Weights of a small GPT-style language model, trained from scratch on English Wikipedia.
Size: MLP 768 GELU, vocabulary 25076.
Architecture: learned positions, no biases in attention or MLP, untied embeddings.
Training: a variant of Adam for these matrices, 369M tokens, 11271 steps.
Each number is 128 + 24 x the weight over its row's rms, rounded and kept within 0 to 255. Layers, rows and columns count from 0. Numbers have three digits each. The size before them is the row's rms in percent of the matrix's.

# layer 9 MLP up, 768x192, rms 0.088, rows 510-543, columns 96-191
094:159143102091136089095137158121094107094153132168125140161138111150107152131115132154131125135101127187149145125154121076137117137146163131098127175147128132093092170119117123079110120146121126107171142098114114103105111122102094150099130189100123107128112140119122167121129121164125115126
111:210105120110103137141131148116097112078123180126138151149120161134102114105099137137122129097123169122138128131098141155135126133158155128119119090104125189160113140134138090134110118157124127116110141112140100172115093112133131146113119131136122117162172147092120114144106106144084124090
092:145178148129120131127103144180133098116110133105177128080132082113125112141131123115100141096120171151118123189129122132191151151146169135109130162095149115116127144130095108115128135140134138170130147100116132103114149095139133121141135155117124139100158102090161116144125122110076135117
093:173108075189148155152142172077141130125156119157131116119142128102135121099127132147137117125116096140079091126111157111152095133140108150134120109125161113095101093123142141108086086178121169117128129147122095122115127136122131109127144150136097119099150149094140115141114110160130123140
112:110072132096159187113110134085072120101154123120115145141143136150090166162094118174120098112159150164148125141121086103139101123133136155126103149173122149089099118139120085109094094171141165141122144134116099123107137142151107124172097140105128139117149103118103098129136079128133126174
096:109134125095140098098085110098146130109144140065133129103165174132113075130121122138132135155120112147100136132148144130147093153144096155110126142142114131123130106132073165123133110158133149133136145112122139131157120152150103092149110135148098104103194102109127123129120102151126112112
093:162102148132141133134118133130169105094129126087129176172115114142120151118128125159139116079089117125130150152103131118146144121132159133145139114123088113069156160167094123127095127083153140164112138138123094137111135146110133112133093183138116116125162166154132150119103096120151078140
111:150129121130138140116118122124101153112130167114177127151121161107136080117121135157123170145122148100104118132155128126139075132176129157100072162121141123083147133125113124134087128136147115127094157098105117156133099093158091176132142122171150100072136151125137133133124131123133103144
093:132131143102125135114130107085134114109119139109167123153152142117115122159138140106078111141110140101119118095120125123154135132114062136171101139134163164130126148114141089159126151125177135108127124143109095119085053139124126137115108119156141107114111144157124057158147096111133092074
100:133108141101165097129129176083088123092118144104141141191102136104078164138104146197141102156157160120110143128143102128069145120116127109137132129160123174123153163119129101116103094135152110131113104075116114146132098158135127077104123113093149096135135107144149116136139122147150106124
095:124078127150152136099137160100132090076164156101167143127154109123119181134118161147091121112117143151108139125112115115129141140152138135127132112129095163140121126120146083137121115133106107095134187083127101118098154139121157094098114144101144134123182162124126133139143122131145148122
097:113132130126137145133088161080163130115164138102140128130114111076096160173094135134121145134168145164110103163126113088168152147162108127141142129104131191089134129140149153131125091144104089108082120128131103131130123131118132146092138185146152126147157138124137135132142130116135124183
097:124121180132109151125177122093143139147116110092137103144113146092179133125126170126155141146132111132131197122180134115155132130128122125119161153101152116116133130130168086154127118129161143122162178143119123073150134105104112078160091150162126107155141140137094081135102105117153102128
085:130186122154157131109074115128100148152167105072113160100179098122177149102111135114103092115106164086109105155143164124180091156116096158103145115136159126125139120151086093136108089164153174132143163142137133113129138117150104112155162154135085131120134144091134124125135103148085116123
118:118149115128115144114098116132112109090106200102157106120132094110100117118111148193092119114140153101092094134128109152156083135113137142175115126116153169103130158183119120125108097135124155149109121128119079112127116078142113108101133114147113110162133175113137074138112093147120078133
113:176123132161125112106135151147130105095142112140153160177121149106142142175113114128104102141174158064138105118124143136179108126138127130151123147122159107130119101118123125169107091151145117132100107114128148123127128145141140122145140143155122129106136145147164090133126108091110137150
089:109122105127149112138064169119096098061140119168116123130121157153123152136087158112177116144128133095157135126125183169129129127112134124135098146107116139187110111150163120148090116152162116142133141083130115172110156141108101119154104132128128092102125128120132103163128109154121137163
092:145120148090173096081127132107137116092128176126127091172145124113092144148133148144125140150131132144113146134123147114123165147099116128121113147128111185123143145092169091150104155110147122144118109097108124118145112142128149112124112169118123084065133117174099124140159126120100108155
119:140147115148126142128150109130133150108123104142129119114125102121150125104108154081111145129140117102123124128168154168187100131130138131142065139108166118125093143144121126139150141149166128143133081144117131117152101097138102162075154168127068116171074143087091123139153131162122107144
086:125144098127142083126171117124093126104159126130126129147118150153147098140095161109091131144103147135123152124174145143127116107153106087127093151133139103101103119101121199155135122092133111153124162124068117160132120127128123103122136131130087097123103150141128138092105151196126125178
100:168143111135107134120130122121092130130147171130157147072126132166172144117090170102125127161147139148114128130082121127155134126115110172139126129101102132132107104173076085106122181155123132104118104127111118147136148114165129107116148130156139120096138154119120133149131088142159129139
105:153100116108121114113101179123115130051120184134138129137146110128116149121106131170159109120128131122138134122171145131106133139099135121123143152165123182125105153148161110138101100123166106120144139125108136143138134143150149143096130093140065113066134176167140124132117149132127088155
100:138129148118140129140115110167136143136082151117119091086138140133151141109141136091092158139134121159158114086131162125131138150171143154140140142127135130112129082157096125116107147142160157110097161148105114175141107102146089145149136123180111109062152119142079158164136131163134125140
178:134122119114134090130153149118095127095119121122159104136156109096157101104062168163132158142156174120095105121152146126130171124150150160113095150164129134093105119152155100131113099181126126141115121128127119137169119086144099136106142167174121122088130168101127132158126101131098087167
101:147118120134103115121099172104125142119133127141135101130110095140124138162115117108120085124170135141154125110143129130128124143148094132129135093108142085138115114176175127151100068149160148135160151144133103110138100085117125140174148143161130122115096126124156139147117092138117122153
131:132141153141165126136102131100130077138117163104160143118109142099132150127123140188143125155141147120097151122153130082130146146127163165165133156144122149128114086152078133140113096136130146096120164123144116147127084112118102080132100137119089107115159144105105104151109094135119123143
095:126173117115138178111104129142114100123139117098132129079105104098163104092101161153165134131146124130147133147137137087133144140098139111124135135133178132129101108123134092155153135120133129160151145143145122160172121114145127116105101113114096122144114114140130102094108142146082159137
096:127110126115104116112122152125099128107139141133172050128085135103156129138110117140119104138132112186105158168160128105155148147138136179115123170133139115163132079150142115076114140164115127120112140155079141135134099088146100107127077139152099142143148153115085117121121147102146129140
093:146108087129111093101091169096103092096121161115131116136119195111119146139107138115149101185175112127140156133150153148131117146147120113176109143180095116134102089142127165135141104171144093149123140122153141159127089114139145145108121176120128148127101120130149139140133103117130116182
110:124157149140145109109127152143107143108141121128098126116141080091116132102100102135052145131126138103156111132126121128126159119152114131154107113156161130126141152161126112154110095163122137127162111130137099116155123110129154112122120168161083106129143122125165128137109083162070125149
105:132148132160184075105084130122086146133099159104132099137145103081158098167107126151147148138120125149107125146140112125112130171156096127121093150062146139085075128138126103094135117165137156118168117154115160104153114098157099155118138140130101107156125143110102086146140110131128133108
088:120113118141131122126166143080127142095129089121103140150097092089136130130111096126136175135144105174111119098134138145128095147166110114131147120114130183101141148097163127136119140163149107139104108121107109151124078181104139149137134140136133124115110140160128120103131173155093133177
101:105170127124131126139137116097138135126114181124153088121144147120172129146115137102101156148092137155093139128139106102136111147142122132113143106158169093118159128140097133150113147107105162147148097076081103142140145116111137062120150137151135111102143114173117134136177146126120124110
112:117139142122135118128092139106082136123143127161154167133126128087122103122082116096102103125159177143123094171092145147158171132131137140080121117118119133120112157123107094123108118176142151128140141113112107099122135132139149111108159169167117132111162119099160106174142088122112118120
# layer 9 MLP down (transposed), 768x192, rms 0.085, rows 510-543, columns 96-191
100:121135189165106108132106147127137111136133152139114141111123095132117113140111092093118131153134185093133143114135115136154116113136101132153110111108154151101147133157120122166167139112146138122141095165121088142155145181125171106139077125140098113154133127141146127072122132098136183150
104:130145108140111121141132061142120176094142120152189128142118079117122118109115150166144145120129147163094148120133078101129098155131130116158142100132145144136102128155125140094140099082102166156171110150114084176137169120104102147098117107123162128079133164148142146142166130113120105122
093:105095124146097091107091117132119159132120107150104101185100137097113144114140142136149071147153139090116134096114123138148151094106099150167086103130090125143136118139187114137123121111125132110138176130150119100131103151165144120149098126140135134135141196118125122105140138109142111126
098:141108140113120103149098098135153108136116120091105159163097093131076120107137118130143137115155116129147092088103110118123134115107128101112137103098131185158159169123131096167148135148133142142099125128147110111161090154135121138119125136120160139150106161151105115164146102144132115107
106:129133154113131143150099116169104156100145127083147147124121112118153092133114103104100148117127105084110137105141123127135160103124156109103105120103143184134142107130135151091095141122128133128143138136176162117152132111158116143127145154168158106129118124112153144159139098113128073099
098:160120102136133140134161101145135137150100164152075149102119081125148167103163171097103146138125100094094126133106130124139124133123111124146107121108124162141139120135159076122082107077137111133154132157160148139126113113129164166142133148130106127141087181112104123129106124103097124153
096:101110105173142121122108078141127143177135135191126104156147134075156105132121133135122122200124146128115117160121127141078109098108112137169131133132133128168140133120187113096183139139147076093132114122145150121153135104136125128146156148132130153172109065131125117102134121094134118086
098:105123113140124133156122136128125108112103110126150110126139163126106139080114166104082097155101203123160107142134134129169139098078153171137140150153160128075144132100136143121115132144131130132140136091077129140087166120126104137130116104114123100156136158138137153153165092137147119129
094:133093125155113081117123134135152133148125165152118149131114145185153178096170121181182112157130138123135157082123122138143135109130159110112147128104142119105080113126124124156156085126115141107163089138139164164131151105140116124109074139115157113159176105131140139117118156137095147128
109:137118107152174116135138090117195124121123139099116130134171145111107109106126147117140099128147096151114094147107114140173131145115089137123146149083138132123152114136088136144097152106128133143096137131140159139140119103150104140151134113160117167127140113111084118132112106128159145154
084:114123138133075102127148156153122121174117106115126186122128129069138102124117094094139100127136117147158107136124123128112096104132132130126124124154098109127119163164110115103133104118162136132135162109147157126119153143129135156186141106149162140166119119116105124141097099129116109115
095:111114134093150097121094141157121132130115116145110131109101151127146112098145152091111139117136120125157136111098138199100161125107141097094117169154128117127154149121122135087126176115163120131166159157126150129137124108130122123119121086122130153161099122065119147099111094072116104084
095:148131087113193092127117079128143139156127123162089130164155105171109111131175105137120119150117156123135089107060115128089144100128150133122115094126097102134095161117106147119146105128158140109138128119126109152137122134179116145107140119101115119119104109129167123143128135164139162099
095:144083162091105168156166139094127096123136120119127121137088133142128099157152097138165132172138109123173156109106124128082131130154164124165165138134092149133156139076147182120146154123105119120137143108136130151126118131145176139108105124091154108083157142165120132154127114095087154147
110:105102149131124124110142129140118140139194082129127138115167142143175141137161123142144106163102164109159112112126124078132108125121156111083118106120126100103137134125180107099058088096101105096114142123101134133117148181091129168162104126137137120156114113160153202094152139125143127107
104:099098149143110123137144129100179135136134073126120132096110108151124093104138123120084140113101126178097155161188078117093147111167097157101152105117133150109171136123159142125132128134082192147144138120156085107118183100114145128114103113099127124120118129107088123169136109152140157113
096:118146141140135135095145113106100104148107128104083117174133087112116162185073122158152116120128158170148171163141135103100145139108151100117149111126113151131136133092123063125143073089161132119216136111137127182118122143125133079110138109092147110119105152144098115135142158074116117113
100:108137129154116130140098111155111111157140119174151123112111109149172142097157118137142116113163106112124120103109145134099099128131143143068150135125162120155125158159105114112145089097144171135145130144129110101086111125168106144135138093107097148172147160092113117106120152093084142119
122:102137156107135092119110128106113116143124147118128135143158162123101124132133119162133112130133136140131120129088114081089155096138135132143168148152089138142125105113122106143154140097114131103127185101134115130134159170132152105196123138142152126121162120140196144092121098088145141133
087:147103161120118144111084148140141139128122127118095136091162133099116132180129123143135135116165116096138112165130151134144121108138149165111127137062127134188128174147146096124109165125145119107130137137155167121115146111165132158100168136122106134172144115138134119167149073067127106116
099:141123097162157154174143178088160111146118096084135090135144119145112141143143099181123147153119120121130089120123171128112127151150168112146157134112144130107111145096173156111092113129139098115119124125153166135114121149112123175157112094118133080121171107147139118128138160136129118097
104:162147096156135161175124075120089145170131136162160137112107093078086123123098182135104131135121142129124117120136084093134080107126144117114137102129139107127101138134102113126129115105136129106184134165094107139121119105140120140134132129124102152138115125124104148106128123104133171145
097:087141134183137159095156122099151084110176101124175128159105119153109115110104114161138126132058103151093117116152088138124094148128104141121107159133166131103148139100104172159107097135120149162171123147137104164119143185116147100096082136102117112172087142126133124087137177125095116104
112:132131117108120110126140154119116137093113139109148125126166112106096132104123166172141151136117164146104108132144137130141144039102151131120077150170163133088115117150131113123147114155101114113100134112140126139128162107122055129127145149148157125094131152110128157138102076129093076166
101:117138110127093060119138099208119093120103121142113084162159145147131125080179136101118116075153074130124082108159166129126131116155124111152141164153120141121133157118170139137152133155141121126154083171136106100135117118115154142101109156127122170163110156042106150140116110138119143094
143:135100127121183110114127123078080122138112103159155070159144117096146104153115155142155092119126127112145122168127121108097134114114142112110071130145133124100128144123137108127169161159126134100150115144103137109099103140153086128081119100110114143149168142127120118136169139130090080124
097:106142151116094083056122145189124127171091128140118125122157102115127110134140083107146172116109123168142158111098147134111097086142133112108138115122105137104139132191123158067126165146114140148130127122125188109131134127118133088154155094127186139123109142105144119141100117089157142131
097:134145120141119140104157116118157109173174141139113163119129097135111149104146114134117150112157112091149130068122108134100125079166117113140167107122128168083097152107141152170095122098152125135163095131149117150126153156113162140108135112125099160098107071147152122161142149152124144101
093:132130108133118177131154111109122139169119144118130086098176102115152154123120100147125136148087156159131086135135085111168138128126101176076152124079150117121149127095152127121093126096101197105140086149105166120138103131076100162117117096135151127107171114131094138112131182111074139084
106:086102113147162092122139142165115130141147135108131119141102164118112152109125174100112119148147172137058134110173119132124172098107125121132127121118091081103182110128137153149162141073110161132091153138123148120125122147142073111128119114090116133121165152143107135097126101084128096090
098:160152166154127102158140124104101109139139121121115103119140142166102166075095160132098076122173152064139122116124140122173124085117140177140162108156109097126132138132115123157148104119151127105133145129111068136118148140126128067154124108117108118100142103089168149115113121142116090140
102:121128097091157125156098153161115150098087129127135098123130143096140098131134140139123166078174061128144137117118132117102103085104129124132095097121120154101145125163122160075132131106130174139118121138140140130128176075132141121146103081160152167176145125121117111132069123174143139156
102:136124118114134117147137138156122134117149111156126179143145099149117169104167116163161113126139135140138110156074127160109128125110123159144130105114114131141099150132144177136098055096153085090144091155178110108138118125133162117140100119141154139101104181100144100089125117143124131132
112:117137091162127149152134135133156139121085131102110028162151117138107135136136123123148131156119110106126114115128137115094124127104165137184111172124163153121169099145136196091119079097132102152123138119158153133135096123125124165134113094143162101169116127145112130139098118156134086127